Part of a small language model's weights: RMSNorm before each block.
Each number is 200 + 30 x the weight over its row's rms, rounded and kept within 0 to 999. Layers, rows and columns count from 0. The size before them is the row's rms in percent of the matrix's.

# layer 3 attention value, 256x512, rms 0.144, rows 37-63, columns 384-447
094,239,156,181,166,175,211,210,201,244,210,183,200,236,206,171,205,207,208,197,203,138,204,237,140,178,244,251,142,198,194,158,226,200,195,191,178,217,169,145,198,233,225,215,219,181,194,192,194,214,215,189,210,204,224,220,200,200,184,197,267,256,169,217,246
091,170,241,251,239,272,185,169,194,202,198,197,178,214,180,267,234,221,215,165,198,155,158,209,202,181,177,211,250,180,189,194,219,182,200,192,244,197,183,183,249,194,220,176,205,188,199,183,181,185,238,182,201,199,206,240,159,201,228,173,221,243,200,199,207
095,232,177,194,176,206,175,210,235,135,222,202,201,209,194,262,203,210,188,193,188,175,169,127,164,199,197,241,183,236,240,176,172,230,211,199,166,138,189,227,221,240,208,244,214,235,171,163,226,283,205,190,217,290,252,237,228,204,188,246,172,195,161,185,213
091,139,205,168,193,141,253,240,221,183,158,180,187,213,213,135,223,234,271,238,189,241,161,190,218,208,145,125,207,181,216,204,171,189,193,228,193,236,191,179,202,160,174,224,179,244,185,216,227,219,188,142,206,211,142,248,177,187,226,262,201,148,198,259,223
098,257,137,213,159,192,151,189,181,181,195,192,201,228,236,161,212,215,209,190,204,192,187,194,173,240,257,214,153,188,240,238,163,164,224,211,200,258,207,171,234,232,172,166,184,152,172,109,194,194,190,216,180,211,198,224,239,247,180,211,212,175,213,167,236
091,174,166,175,240,196,133,202,215,210,214,169,293,167,183,207,192,181,170,203,236,228,174,175,182,248,192,184,217,274,211,164,198,210,189,191,194,174,180,190,193,221,188,155,203,212,219,177,230,204,157,209,150,201,163,216,133,167,211,211,203,195,171,158,187
094,240,158,194,243,186,202,178,215,197,171,187,227,209,180,163,207,220,207,171,193,197,188,212,189,195,177,262,174,131,219,163,210,206,200,155,199,186,204,99,225,201,172,226,208,208,189,179,183,201,197,168,196,190,224,151,185,236,147,177,224,220,234,203,186
093,211,199,250,207,188,113,160,236,241,188,201,170,192,171,193,188,165,144,198,189,183,165,219,155,206,243,239,167,224,225,191,213,173,194,160,201,163,247,177,214,172,214,153,233,240,212,187,149,267,179,236,173,235,215,225,155,204,188,170,200,156,249,186,207
093,204,218,185,206,232,210,226,115,167,240,188,167,180,212,183,194,179,234,206,200,258,213,187,170,205,206,170,201,178,194,140,272,229,270,258,214,205,219,230,172,210,247,210,186,221,186,207,223,158,185,199,209,184,190,195,223,236,210,170,210,218,239,192,203
097,248,218,243,135,189,125,203,246,196,224,180,195,186,193,208,204,224,177,222,183,209,254,203,220,225,190,207,213,199,218,155,206,221,183,178,206,149,220,145,241,149,166,199,217,219,158,174,175,195,222,204,172,208,241,241,181,147,197,197,179,227,216,167,190
092,157,167,192,228,191,217,237,187,185,234,166,204,163,184,182,185,208,194,195,166,217,272,200,202,205,219,202,220,172,208,202,181,262,140,185,195,194,222,206,247,246,128,218,245,204,208,164,224,140,235,229,200,163,204,209,170,234,190,212,224,211,211,238,166
103,232,208,163,178,120,204,194,176,160,257,186,218,184,152,163,151,200,219,220,214,243,174,227,237,178,168,213,243,220,205,172,226,206,165,190,190,216,201,160,176,224,194,179,229,230,188,152,174,196,216,182,257,147,204,204,169,156,236,178,200,203,230,192,200
095,169,285,222,242,277,170,188,271,174,210,194,222,146,207,152,201,158,227,216,262,131,148,233,241,222,204,237,250,192,175,168,193,184,210,184,214,249,156,155,179,198,271,169,178,232,211,190,187,227,198,241,179,182,192,205,170,200,196,236,218,216,192,204,179
093,165,177,192,160,186,211,134,222,157,217,232,183,209,246,192,186,216,164,218,253,214,221,208,187,198,183,205,223,236,225,195,226,198,233,212,196,194,176,196,212,249,184,234,143,216,191,205,221,187,197,273,186,221,156,200,189,173,154,242,243,226,239,232,186
101,160,228,163,245,216,204,197,186,255,163,181,212,209,153,191,151,198,211,231,192,254,215,177,248,223,195,155,251,197,218,215,210,199,251,198,251,264,200,197,219,227,211,235,188,181,164,213,180,201,215,202,206,216,168,155,178,189,215,244,191,222,166,240,212
095,254,189,182,192,187,183,183,186,211,132,209,224,182,211,190,162,220,169,192,161,165,220,212,220,194,177,216,185,216,223,211,190,216,210,200,211,186,180,127,270,182,225,184,252,200,169,138,172,199,206,232,222,169,230,163,201,172,196,205,186,152,204,195,160
104,268,173,174,151,181,188,193,263,198,269,197,187,184,176,224,188,141,200,199,236,241,197,210,227,189,235,186,155,232,209,237,218,197,134,212,227,179,153,128,217,213,228,241,185,163,184,182,220,113,189,207,171,154,225,216,149,174,195,221,207,170,242,187,247
091,202,198,178,221,168,227,210,210,169,175,232,254,217,216,213,141,185,212,191,199,205,264,211,150,172,226,186,174,162,148,174,220,289,171,192,153,223,217,231,224,214,230,227,147,227,199,221,217,204,205,209,223,196,190,204,246,184,113,209,187,248,176,186,220
092,220,223,197,158,234,229,237,248,210,190,226,187,191,241,186,191,149,232,171,218,173,251,221,243,194,154,111,191,210,164,232,226,209,176,206,200,234,137,150,137,173,222,159,262,232,234,183,182,205,252,186,194,259,220,235,227,194,165,259,200,210,235,264,203
101,169,239,274,219,194,272,184,153,201,189,246,182,203,197,161,134,196,232,164,236,208,190,269,214,186,190,212,222,216,162,198,205,254,204,218,204,209,167,204,172,190,170,162,139,192,205,217,176,221,178,153,230,206,159,202,198,208,201,173,201,217,218,247,238
092,129,159,156,229,200,207,172,166,215,209,205,218,176,181,129,250,210,204,197,164,190,183,204,205,223,211,203,187,183,187,180,164,169,192,209,253,198,228,190,187,196,182,218,217,264,187,199,152,237,180,207,187,243,179,233,192,229,227,244,233,214,131,185,258
098,232,176,202,212,198,182,229,220,160,182,202,246,236,167,219,188,236,166,193,185,234,149,174,212,184,215,246,220,192,210,178,232,202,175,201,140,177,156,208,177,200,233,203,207,195,195,150,207,206,185,175,186,243,233,207,207,171,244,176,209,169,205,175,198
095,207,191,215,179,193,264,163,255,213,210,276,192,167,215,204,158,185,201,163,150,232,223,200,188,180,183,183,249,184,244,165,178,186,247,184,172,211,203,216,162,168,191,261,182,222,171,247,186,182,235,202,192,189,184,226,187,255,153,225,187,177,234,219,197
088,207,162,238,154,204,236,166,206,161,198,212,187,191,155,219,201,226,187,213,249,170,227,197,198,208,210,182,244,136,201,216,220,145,235,197,147,202,230,260,237,190,223,173,225,190,240,176,199,193,156,274,220,227,196,198,223,179,232,217,132,202,193,137,226
098,131,240,190,200,196,206,188,181,215,161,170,204,185,180,193,228,192,204,198,178,195,210,255,185,207,244,192,223,194,196,203,203,173,195,264,194,245,260,219,224,241,206,244,156,218,209,198,237,230,186,205,190,223,186,182,227,189,214,211,195,236,212,252,202
104,210,170,263,198,182,143,214,218,215,228,200,159,214,251,253,194,144,189,194,220,141,201,233,186,232,222,236,179,239,184,199,176,186,210,162,191,208,153,166,184,234,159,215,148,212,226,216,180,161,214,229,218,185,246,194,208,172,238,193,195,203,208,169,215
093,222,203,253,208,196,225,248,247,204,272,195,140,206,236,199,181,181,196,203,215,214,229,175,165,206,262,211,205,211,157,263,193,140,206,208,252,218,173,161,244,187,194,204,198,211,197,204,195,254,182,225,223,224,220,209,223,165,194,168,196,218,183,199,236
# layer 3 attention output (transposed), 512x512, rms 0.143, rows 37-63,101-127, columns 384-447
107,195,178,160,239,196,223,209,208,211,189,138,203,232,165,173,190,181,179,202,161,193,211,224,168,192,237,206,245,200,171,190,197,232,223,157,219,169,245,185,197,221,213,210,186,161,228,177,210,217,238,189,211,167,213,220,222,233,223,210,226,197,198,243,161
108,191,209,223,207,220,208,195,203,224,218,222,181,221,173,240,199,160,241,166,179,160,183,232,189,140,155,225,227,229,206,176,193,219,206,181,179,200,223,193,249,196,219,180,137,177,163,204,218,211,236,169,208,216,246,194,172,159,225,221,221,254,187,164,187
111,228,208,184,212,226,215,219,253,166,196,144,194,205,203,221,218,216,204,200,216,132,191,250,135,169,156,239,163,209,186,200,211,165,237,224,247,215,215,235,148,207,182,190,216,235,222,158,224,253,167,176,195,174,195,241,235,194,163,265,173,207,224,207,143
103,202,127,220,188,184,223,241,229,184,193,183,195,205,211,203,204,214,243,237,225,176,175,216,216,267,168,168,191,214,187,212,196,212,235,205,203,168,143,221,190,186,187,231,146,234,202,243,203,188,192,197,222,209,211,235,237,147,193,248,185,168,170,223,220
108,214,204,231,198,228,168,210,172,196,187,162,206,214,179,179,239,197,233,151,212,229,194,194,94,189,193,197,211,184,235,231,186,160,232,241,186,201,195,175,182,197,127,186,221,181,247,147,205,243,240,189,168,178,137,207,208,238,154,203,193,246,232,192,211
108,210,182,188,150,230,199,244,245,212,178,194,215,210,193,193,226,185,158,223,242,205,194,179,173,200,201,192,203,233,220,184,222,224,190,197,186,196,181,183,204,268,153,214,198,210,220,199,218,199,185,219,159,176,189,173,105,229,229,179,198,180,194,192,195
110,201,169,172,200,211,211,207,181,202,144,227,219,192,186,168,250,189,193,129,208,161,135,177,196,180,189,244,168,190,237,180,237,208,203,174,180,211,165,189,220,222,191,245,202,138,199,192,190,193,201,143,207,200,236,196,195,208,117,219,199,167,235,203,210
108,193,250,198,170,186,207,197,260,256,215,199,273,162,197,173,175,182,152,218,199,206,209,224,157,228,192,213,200,222,210,216,201,173,182,216,230,194,286,222,228,199,239,219,205,225,197,218,215,239,195,175,135,184,185,209,194,228,174,169,205,187,233,195,209
105,212,243,182,198,218,181,223,176,181,201,153,193,142,190,184,177,190,205,212,202,186,192,155,149,201,248,242,153,210,199,158,250,240,257,197,193,192,247,195,154,223,200,200,176,276,190,211,203,156,215,218,210,237,192,228,173,193,153,198,198,228,192,191,211
112,248,177,237,231,230,139,175,237,192,265,147,231,217,168,168,206,227,209,235,164,174,248,244,206,196,212,191,217,154,227,150,224,218,196,197,156,196,238,184,211,225,183,189,211,195,210,214,190,196,247,237,186,221,244,188,178,187,147,190,218,242,221,234,175
105,184,212,168,249,167,183,206,176,210,199,177,194,185,215,233,207,223,222,176,187,234,214,164,241,202,245,218,159,223,193,218,204,238,139,172,167,196,206,210,236,211,121,198,264,196,137,193,240,203,210,196,142,207,215,211,161,214,209,174,172,165,233,240,241
111,305,248,151,193,179,221,179,229,175,196,222,222,214,193,244,200,243,204,247,176,204,214,234,253,253,212,155,216,179,183,197,219,217,187,195,188,191,218,142,159,249,152,184,220,188,189,157,211,178,198,194,226,168,190,204,229,184,177,194,221,196,251,178,223
109,237,269,195,180,248,191,233,226,216,208,191,227,222,222,188,209,179,250,190,219,171,161,236,218,220,197,245,251,211,242,193,170,236,210,165,207,191,182,151,225,195,218,182,220,220,143,194,209,250,164,232,188,248,165,167,199,166,197,168,243,241,218,187,209
106,129,193,229,212,191,190,174,217,254,153,254,165,225,256,170,171,214,174,194,248,210,242,256,182,217,206,204,208,272,231,185,222,157,190,234,161,204,184,192,158,267,227,218,163,244,160,202,233,180,213,220,209,216,212,171,223,218,180,166,216,267,200,245,185
111,214,171,216,216,189,140,201,197,225,166,243,164,222,179,174,187,157,152,173,176,231,172,155,258,189,202,178,156,212,214,173,193,206,230,211,150,211,201,193,259,211,249,227,222,186,155,225,173,221,208,190,216,301,178,125,181,223,245,227,200,205,131,218,235
105,191,194,165,265,218,166,189,131,190,181,187,236,162,232,170,168,191,209,233,221,186,244,198,205,210,144,229,178,219,221,161,221,228,219,220,196,243,205,215,227,220,238,204,199,239,199,149,174,221,204,184,175,161,248,168,191,193,134,207,211,257,223,177,191
112,169,194,169,165,159,208,158,179,179,262,125,150,199,123,214,204,170,230,251,233,232,250,212,220,200,234,204,178,221,188,236,241,234,178,221,147,186,194,206,160,255,167,216,178,207,190,170,259,159,218,199,148,83,242,241,198,206,189,209,213,205,192,188,264
105,202,210,228,202,213,205,216,207,186,197,209,220,239,234,188,199,191,222,178,198,203,237,182,189,193,235,168,154,136,209,250,148,245,129,187,137,184,212,166,236,192,246,242,155,162,148,284,198,187,174,189,151,172,188,150,185,225,131,225,174,147,199,183,224
108,185,216,180,200,182,189,196,243,239,164,199,236,211,172,224,219,179,215,138,256,178,212,210,224,198,209,124,182,196,196,245,229,201,210,253,215,236,148,208,193,180,216,233,213,228,174,166,201,186,183,170,187,201,160,169,249,160,172,214,213,159,203,201,226
110,257,213,232,204,222,206,197,175,198,181,261,161,172,205,181,175,244,172,164,224,212,164,229,215,216,203,189,189,226,221,211,186,226,207,213,261,183,134,184,178,196,186,225,141,236,176,192,161,190,213,164,226,235,187,167,241,234,194,175,198,151,204,201,199
106,197,189,182,199,198,205,193,213,180,194,226,219,183,221,200,215,218,172,211,163,187,207,194,177,226,252,200,191,212,242,200,153,185,159,205,177,168,219,255,208,186,178,205,162,231,145,202,140,171,195,191,141,210,197,204,212,185,200,214,280,179,165,172,213
108,217,248,217,194,244,204,185,165,158,182,183,251,235,220,212,203,192,153,213,199,156,205,168,225,221,213,197,205,193,191,190,223,197,169,202,188,201,188,234,154,203,220,208,193,183,227,190,199,248,212,212,202,185,167,199,185,229,194,209,163,217,243,235,188
106,269,179,215,170,208,195,205,254,157,168,206,181,190,209,245,203,193,187,133,163,197,178,208,225,224,191,256,168,208,234,189,214,215,230,166,144,201,185,183,162,178,239,222,225,203,158,203,173,205,153,204,248,269,165,233,170,230,224,240,170,175,168,208,238
108,182,225,275,158,236,277,183,197,219,208,217,168,229,237,155,231,230,177,226,208,194,224,216,240,198,184,183,237,175,194,213,197,128,201,213,225,242,226,234,202,252,223,162,177,214,229,213,229,191,181,214,184,184,275,222,215,200,194,239,205,185,196,174,184
112,239,201,224,193,234,205,164,166,184,177,222,250,171,179,181,213,188,187,227,191,149,126,249,188,195,198,249,179,238,196,208,157,194,147,252,215,219,213,163,222,204,253,212,209,214,201,206,244,213,165,226,178,159,241,207,260,131,231,181,243,179,196,212,161
107,157,179,163,196,231,226,242,212,225,212,190,152,208,199,218,168,180,236,212,204,198,185,225,183,200,213,210,197,206,189,166,221,168,205,182,179,232,194,157,163,193,190,241,166,205,245,181,219,137,218,200,231,178,212,204,227,190,205,198,194,274,244,218,221
105,193,210,244,176,188,205,201,195,221,222,160,164,222,208,238,188,166,216,204,195,167,226,204,196,162,246,184,265,161,187,219,173,194,224,214,256,187,168,202,168,199,216,226,169,199,155,175,218,179,214,225,221,156,223,212,225,206,157,198,222,224,214,246,190
081,187,205,218,186,199,236,226,252,210,160,291,186,186,244,258,193,248,165,231,192,233,213,158,220,204,175,198,217,222,248,187,172,180,204,190,237,214,127,187,233,219,202,199,187,197,126,175,163,217,193,214,167,186,135,183,191,189,182,182,166,197,181,208,177
096,187,169,127,182,163,161,196,211,131,201,179,262,192,200,203,203,215,182,227,218,276,245,221,230,231,214,148,178,246,135,168,203,174,176,181,201,201,205,149,138,176,189,196,205,183,245,208,187,226,221,198,275,187,169,196,231,194,216,213,139,198,205,200,222
089,254,253,185,236,190,159,198,181,218,213,171,218,137,191,216,212,167,213,260,231,193,197,176,129,216,253,256,214,195,189,148,152,231,183,174,175,203,165,218,231,218,204,218,187,193,191,239,206,211,233,206,227,218,176,161,251,182,190,176,211,211,212,212,193
094,205,275,236,214,228,164,190,189,226,218,213,211,200,192,174,190,251,156,178,189,202,231,248,234,215,169,216,204,199,192,165,176,199,178,190,198,229,243,199,193,206,250,185,214,216,193,215,225,217,196,191,203,166,266,122,182,214,203,189,197,193,230,143,192
093,180,247,244,279,224,203,181,218,210,205,238,163,157,255,221,200,152,173,203,225,173,163,209,192,239,181,238,191,240,190,179,268,200,203,183,238,166,218,234,209,226,201,205,266,223,177,138,187,148,187,215,215,208,143,205,220,157,222,166,201,230,188,273,204
095,241,219,190,228,156,197,217,201,176,221,220,219,262,209,258,173,195,190,185,146,182,235,224,233,170,211,226,190,192,230,194,188,231,201,191,236,168,176,208,217,127,250,161,218,148,143,196,226,181,256,259,209,167,180,183,195,142,179,196,215,173,172,210,149
095,210,200,239,245,162,188,210,218,208,199,214,178,202,198,192,191,215,155,231,219,200,153,243,223,233,200,190,180,178,214,205,162,227,202,201,174,202,217,190,139,207,236,133,158,247,202,216,223,281,211,267,194,222,204,256,173,173,226,186,205,217,205,221,169
088,225,148,202,195,242,237,168,146,178,201,190,190,205,193,235,250,198,265,200,203,181,197,230,234,174,175,168,217,176,217,205,241,175,236,148,188,210,178,205,150,194,184,180,144,192,208,194,213,172,234,255,257,191,243,238,214,140,205,218,238,188,183,250,252
093,217,211,194,199,232,218,233,263,187,166,199,214,245,250,215,200,212,240,153,179,157,156,267,235,230,211,160,211,208,194,247,175,216,178,232,258,201,177,226,160,207,223,198,248,195,235,152,216,207,206,198,208,146,146,189,176,208,195,200,208,238,232,183,183
088,213,197,192,222,150,206,220,203,161,201,251,164,188,196,177,153,185,182,215,228,223,164,203,189,223,193,208,252,261,206,240,215,143,193,193,195,174,181,166,175,200,243,197,168,186,226,207,226,209,212,254,175,207,177,240,225,273,217,202,227,213,158,221,187
087,214,253,196,180,189,177,269,206,142,285,232,196,247,130,167,207,208,199,247,189,201,210,237,229,206,210,198,204,208,246,161,223,167,189,159,219,218,209,191,194,181,180,206,180,172,230,198,162,173,202,212,260,201,141,212,202,223,149,223,199,207,235,153,230
089,188,157,265,168,193,177,153,209,194,264,193,201,253,196,200,204,184,241,197,154,185,175,209,185,160,259,227,179,181,196,182,201,168,213,161,212,188,174,175,249,208,173,218,163,221,202,188,215,216,296,163,216,203,298,176,205,205,198,175,222,186,175,235,205
094,196,190,175,196,142,237,171,206,201,182,200,181,194,146,208,214,196,185,215,211,202,241,176,184,189,146,189,195,219,199,176,197,164,159,211,167,254,208,236,188,180,187,283,129,233,232,204,146,133,246,198,154,178,209,212,163,222,191,218,175,185,230,263,192
092,232,210,199,173,164,172,207,201,170,272,189,267,184,147,248,199,213,209,180,174,160,207,196,247,148,203,195,190,201,150,172,192,284,224,133,202,206,223,216,245,170,155,176,236,184,251,209,207,213,224,184,199,204,207,221,231,225,206,252,169,110,207,151,189
093,149,209,193,222,214,174,214,222,199,233,175,207,162,212,248,174,210,222,213,167,192,231,279,165,223,299,221,185,171,168,215,169,243,197,131,212,221,207,196,219,206,155,214,228,195,247,170,231,165,185,180,189,185,221,237,235,219,142,197,155,197,136,156,184
093,246,164,206,176,171,253,179,209,224,196,216,163,221,207,230,230,195,186,175,239,226,155,195,206,195,169,180,199,190,163,191,238,177,169,177,213,220,168,221,216,188,201,183,168,171,222,238,232,180,182,192,211,157,163,241,172,164,224,214,218,221,172,252,256
100,230,187,222,214,209,229,222,226,203,139,247,254,242,221,204,202,192,184,192,157,199,157,203,192,203,151,168,239,216,240,169,261,189,204,188,204,198,159,212,247,161,229,181,189,225,220,174,156,220,260,200,189,214,182,143,198,262,232,194,250,202,206,260,196
091,211,208,146,226,198,193,192,191,176,206,176,206,206,211,188,218,247,156,201,195,209,151,234,178,225,139,262,237,162,231,158,214,162,195,134,195,218,194,202,208,212,229,207,239,187,145,146,224,194,177,189,146,214,151,197,175,228,182,184,210,206,183,148,142
092,229,217,210,171,182,188,260,145,199,194,211,201,200,221,217,212,213,223,260,157,222,195,193,163,200,244,216,223,116,196,215,190,209,209,153,211,163,219,184,173,161,180,175,180,140,201,248,176,226,241,166,195,238,172,193,210,305,168,148,205,217,182,210,137
094,195,204,209,220,189,173,191,210,218,216,160,242,183,189,205,190,158,205,214,194,208,288,249,248,223,196,196,209,150,177,224,204,170,199,211,195,210,223,173,172,225,214,207,217,184,193,173,199,205,230,262,205,175,231,230,160,232,210,241,240,201,222,242,171
087,220,236,205,212,205,210,166,170,150,193,188,226,212,178,127,213,203,211,196,187,226,183,169,136,174,204,232,218,142,228,218,230,209,222,144,224,199,210,193,191,264,216,164,209,161,213,186,221,183,189,215,182,188,269,222,194,169,169,224,148,239,233,196,188
102,220,157,177,217,199,226,210,280,204,141,217,206,198,183,185,172,211,204,189,213,260,156,160,178,214,194,174,191,190,215,226,240,209,202,199,164,221,138,148,202,246,211,222,206,227,188,197,172,210,195,223,178,222,183,190,183,160,210,181,239,178,173,201,214
096,129,261,203,223,191,177,274,161,246,214,162,173,218,213,217,207,211,218,225,189,207,164,228,119,179,266,237,178,151,200,267,156,202,224,217,244,175,230,199,195,192,205,197,176,213,157,212,186,210,186,212,156,236,166,165,240,217,164,191,158,228,247,240,198
084,236,214,209,245,223,232,229,245,240,178,193,205,146,186,208,178,212,198,199,208,209,169,209,173,182,197,184,193,224,209,193,197,239,154,169,177,205,185,208,227,175,141,190,234,228,188,144,239,210,259,193,169,178,216,184,183,231,198,205,201,225,215,186,190
093,173,232,173,259,205,190,249,215,187,182,193,174,204,250,198,197,194,213,194,196,246,265,124,195,196,216,176,218,146,203,220,203,228,231,252,223,222,201,196,206,227,188,241,201,159,204,160,183,187,210,185,183,170,233,236,209,227,159,198,193,240,235,172,178
089,230,218,221,229,151,213,161,168,209,210,178,267,193,149,179,224,205,187,181,186,213,199,191,224,150,170,194,243,185,185,219,161,233,218,222,158,187,193,202,217,124,165,203,224,215,141,209,178,227,216,182,194,192,119,169,216,217,168,209,226,146,227,168,192
091,236,228,267,160,204,213,179,226,192,171,220,211,251,214,200,204,192,160,195,132,199,185,151,213,215,209,203,189,215,265,187,210,212,180,169,214,197,152,225,240,201,196,194,213,208,257,232,240,185,208,189,192,224,196,175,188,261,279,219,154,153,227,215,164
# layer 3 attention query, 512x512, rms 0.149, rows 128-137,192-200, columns 384-447
088,195,228,191,168,145,193,208,201,174,192,226,135,167,173,216,193,198,212,206,242,176,242,204,200,181,147,154,172,231,198,187,159,182,186,205,224,182,250,229,211,141,196,205,162,159,254,155,179,169,200,260,218,132,178,163,147,216,191,194,199,229,212,181,230
085,235,250,189,192,209,213,220,196,201,190,187,188,160,188,162,218,189,222,152,177,239,167,276,167,204,230,216,194,262,178,240,185,202,223,215,185,272,154,172,190,170,240,193,241,191,213,219,238,220,186,246,223,208,199,225,229,217,212,230,242,198,168,179,183
093,258,220,221,171,221,216,243,224,235,223,204,183,188,258,183,188,240,203,245,162,212,159,213,270,169,262,215,222,224,208,191,203,192,156,201,212,256,203,162,203,198,234,174,198,175,205,180,226,223,204,260,218,206,192,245,109,229,211,199,167,193,212,172,237
102,233,226,229,206,186,155,200,232,186,236,183,205,171,210,203,180,220,182,165,207,153,196,184,204,195,203,190,186,242,155,240,206,229,191,178,233,167,187,231,198,231,208,211,202,212,137,235,154,216,220,162,203,169,189,187,272,171,198,182,186,203,218,225,233
077,207,194,202,156,203,237,219,252,167,190,164,163,272,167,169,259,210,216,167,145,219,175,278,170,231,187,181,235,209,202,184,157,243,245,169,185,211,194,190,179,154,196,184,164,177,226,231,178,194,202,231,216,241,198,200,188,150,186,205,183,200,152,169,241
103,183,173,190,220,180,171,165,199,239,208,167,203,168,230,232,161,214,160,209,159,250,200,167,146,152,205,202,209,221,217,216,196,167,208,202,228,186,168,184,158,204,206,201,238,249,164,206,235,205,177,175,214,223,197,223,170,214,225,211,213,170,163,220,206
088,188,172,169,240,272,195,161,148,216,217,207,228,177,190,208,183,243,181,196,227,179,226,196,289,194,231,231,166,192,204,232,205,216,153,165,195,289,276,175,187,171,159,209,199,169,132,201,175,226,244,235,215,183,224,188,181,251,214,200,206,213,212,161,186
122,192,240,209,264,203,198,117,209,183,185,222,158,236,227,185,228,120,207,224,210,177,186,180,221,206,206,186,249,178,215,190,204,181,199,208,206,219,204,223,203,211,187,159,196,159,245,193,192,198,228,187,193,197,153,240,200,169,194,240,173,202,205,183,196
092,159,221,240,231,190,187,226,189,199,204,193,205,224,207,257,130,194,219,191,181,242,174,158,182,219,228,212,162,186,244,147,224,226,215,199,229,234,141,197,242,252,215,201,190,215,241,201,213,233,201,235,194,182,193,230,159,239,218,180,224,165,225,206,151
103,185,184,233,151,195,207,180,204,199,234,158,170,159,188,208,199,207,197,205,188,250,168,203,222,184,196,259,187,181,159,202,243,279,219,239,213,250,215,172,262,209,211,254,171,210,222,209,142,191,221,197,163,223,249,154,154,214,196,234,180,213,247,221,207
094,176,142,199,164,184,182,146,193,233,194,221,201,203,165,236,174,215,207,220,136,232,200,172,260,208,179,194,189,152,256,172,218,193,194,165,213,215,197,165,169,198,199,182,175,198,184,221,171,230,189,210,224,166,196,250,186,214,210,205,199,215,241,205,244
097,219,197,187,213,228,238,261,198,226,226,197,171,174,201,118,181,287,208,195,184,220,207,126,193,240,161,194,251,204,163,157,217,241,200,152,252,196,162,170,192,243,203,211,200,218,222,193,222,228,172,204,269,194,231,174,198,206,174,215,243,145,233,203,217
110,200,183,230,201,266,166,239,147,212,234,242,217,211,192,198,194,212,184,209,210,244,222,164,159,202,190,256,249,238,210,256,184,173,178,165,222,136,255,171,205,204,189,265,170,186,178,246,186,158,205,206,215,228,186,163,224,191,264,196,182,147,215,218,173
095,201,202,207,208,197,189,243,222,190,234,228,196,194,249,148,204,214,146,202,183,187,165,206,176,223,164,197,209,224,204,206,235,195,234,204,221,205,217,220,131,200,224,209,222,234,182,200,190,174,130,186,187,203,220,179,207,238,206,188,209,205,186,236,181
078,205,223,162,202,195,228,204,263,137,200,225,175,196,249,191,244,204,223,185,187,158,184,219,196,249,157,225,182,222,195,207,189,159,187,200,171,203,238,204,119,190,234,158,191,178,151,171,174,211,185,188,180,196,208,198,176,236,237,206,216,253,226,175,211
106,265,215,184,248,213,200,162,159,186,173,172,205,245,206,203,169,211,196,207,197,225,241,173,166,180,262,201,250,194,197,225,222,190,180,179,209,225,230,191,225,242,202,150,223,202,167,198,146,126,215,140,159,197,187,138,233,213,194,208,214,147,183,225,156
087,200,258,226,179,297,175,210,204,188,196,218,224,226,199,251,186,181,153,206,163,119,154,177,261,195,231,176,205,185,158,170,180,246,254,200,202,165,195,232,180,191,206,215,228,174,138,189,229,189,185,222,183,240,177,196,220,245,210,205,175,265,232,183,219
140,158,277,197,224,213,178,166,141,226,144,195,157,220,193,172,213,232,220,157,202,229,217,184,247,200,203,208,224,193,200,208,188,186,207,212,207,188,205,179,212,189,250,184,174,180,179,144,171,206,194,174,216,194,147,139,203,201,158,243,187,203,222,193,205
077,240,243,207,223,192,143,222,217,171,174,146,186,219,223,205,213,191,250,209,254,241,174,218,200,212,200,206,228,155,172,119,189,194,193,230,160,204,170,173,180,227,165,190,210,186,173,176,158,211,165,179,227,152,129,161,216,268,190,235,241,208,257,225,222
# layer 3 attention key, 256x512, rms 0.157, rows 64-72, columns 384-447
088,193,240,212,206,150,195,214,237,144,203,186,225,219,212,200,239,259,166,185,177,222,232,173,211,115,188,203,230,216,156,212,165,168,209,188,185,220,196,148,119,220,198,185,196,247,145,257,233,247,216,209,210,194,188,197,180,197,158,233,202,153,265,175,147
078,175,211,207,184,174,228,197,231,137,188,225,186,209,219,193,156,202,161,127,180,248,252,230,209,250,229,178,163,191,216,217,206,201,197,205,180,207,147,203,198,218,186,205,206,112,177,209,236,230,169,210,234,142,211,175,161,243,196,162,214,192,194,220,307
118,191,108,186,223,168,206,177,256,197,134,204,193,212,214,196,202,159,187,231,208,196,188,185,215,137,156,271,179,171,166,168,214,197,224,203,195,221,219,194,212,180,237,208,252,215,196,201,245,242,156,212,210,131,221,176,180,167,220,191,215,190,205,187,222
074,224,137,209,197,236,208,241,197,194,187,225,173,127,199,196,195,153,199,167,200,253,195,189,221,265,152,235,172,143,207,151,226,229,128,210,234,161,287,203,181,218,226,207,212,157,189,213,239,207,198,208,254,213,248,191,210,177,195,191,205,154,205,136,208
073,218,155,220,211,165,182,235,163,189,198,220,196,208,249,251,250,163,238,173,203,289,239,199,221,202,193,214,170,179,148,211,195,242,110,213,143,170,225,229,160,231,202,218,227,153,222,177,264,162,170,217,203,242,230,182,218,195,245,224,165,160,201,207,224
095,214,193,237,180,202,192,187,174,209,240,229,182,238,170,188,158,218,252,231,181,169,186,199,222,223,212,204,207,210,157,206,191,162,228,279,249,175,242,105,176,220,163,179,179,218,213,251,194,188,221,214,224,229,179,216,182,195,168,220,177,210,238,194,161
076,228,170,213,200,206,233,210,170,230,211,226,212,214,212,178,191,192,211,240,189,187,194,231,162,239,208,234,210,218,174,181,262,251,185,173,169,229,197,228,244,160,240,210,167,194,214,224,146,223,173,191,214,210,199,215,149,135,160,184,252,168,126,173,167
081,183,196,198,212,178,182,169,240,256,209,266,182,155,146,186,250,200,182,203,209,168,145,202,176,214,181,215,175,165,195,223,176,255,191,198,187,140,200,204,215,209,216,201,220,230,243,215,259,170,185,177,166,181,202,188,206,198,217,149,174,238,167,239,147
086,162,165,190,234,235,180,176,192,190,190,199,206,248,163,176,214,185,203,200,180,224,190,178,221,164,165,168,167,212,207,176,223,169,264,173,194,192,181,252,191,178,206,175,181,219,161,190,155,199,182,171,230,167,223,252,254,228,186,223,176,197,211,182,214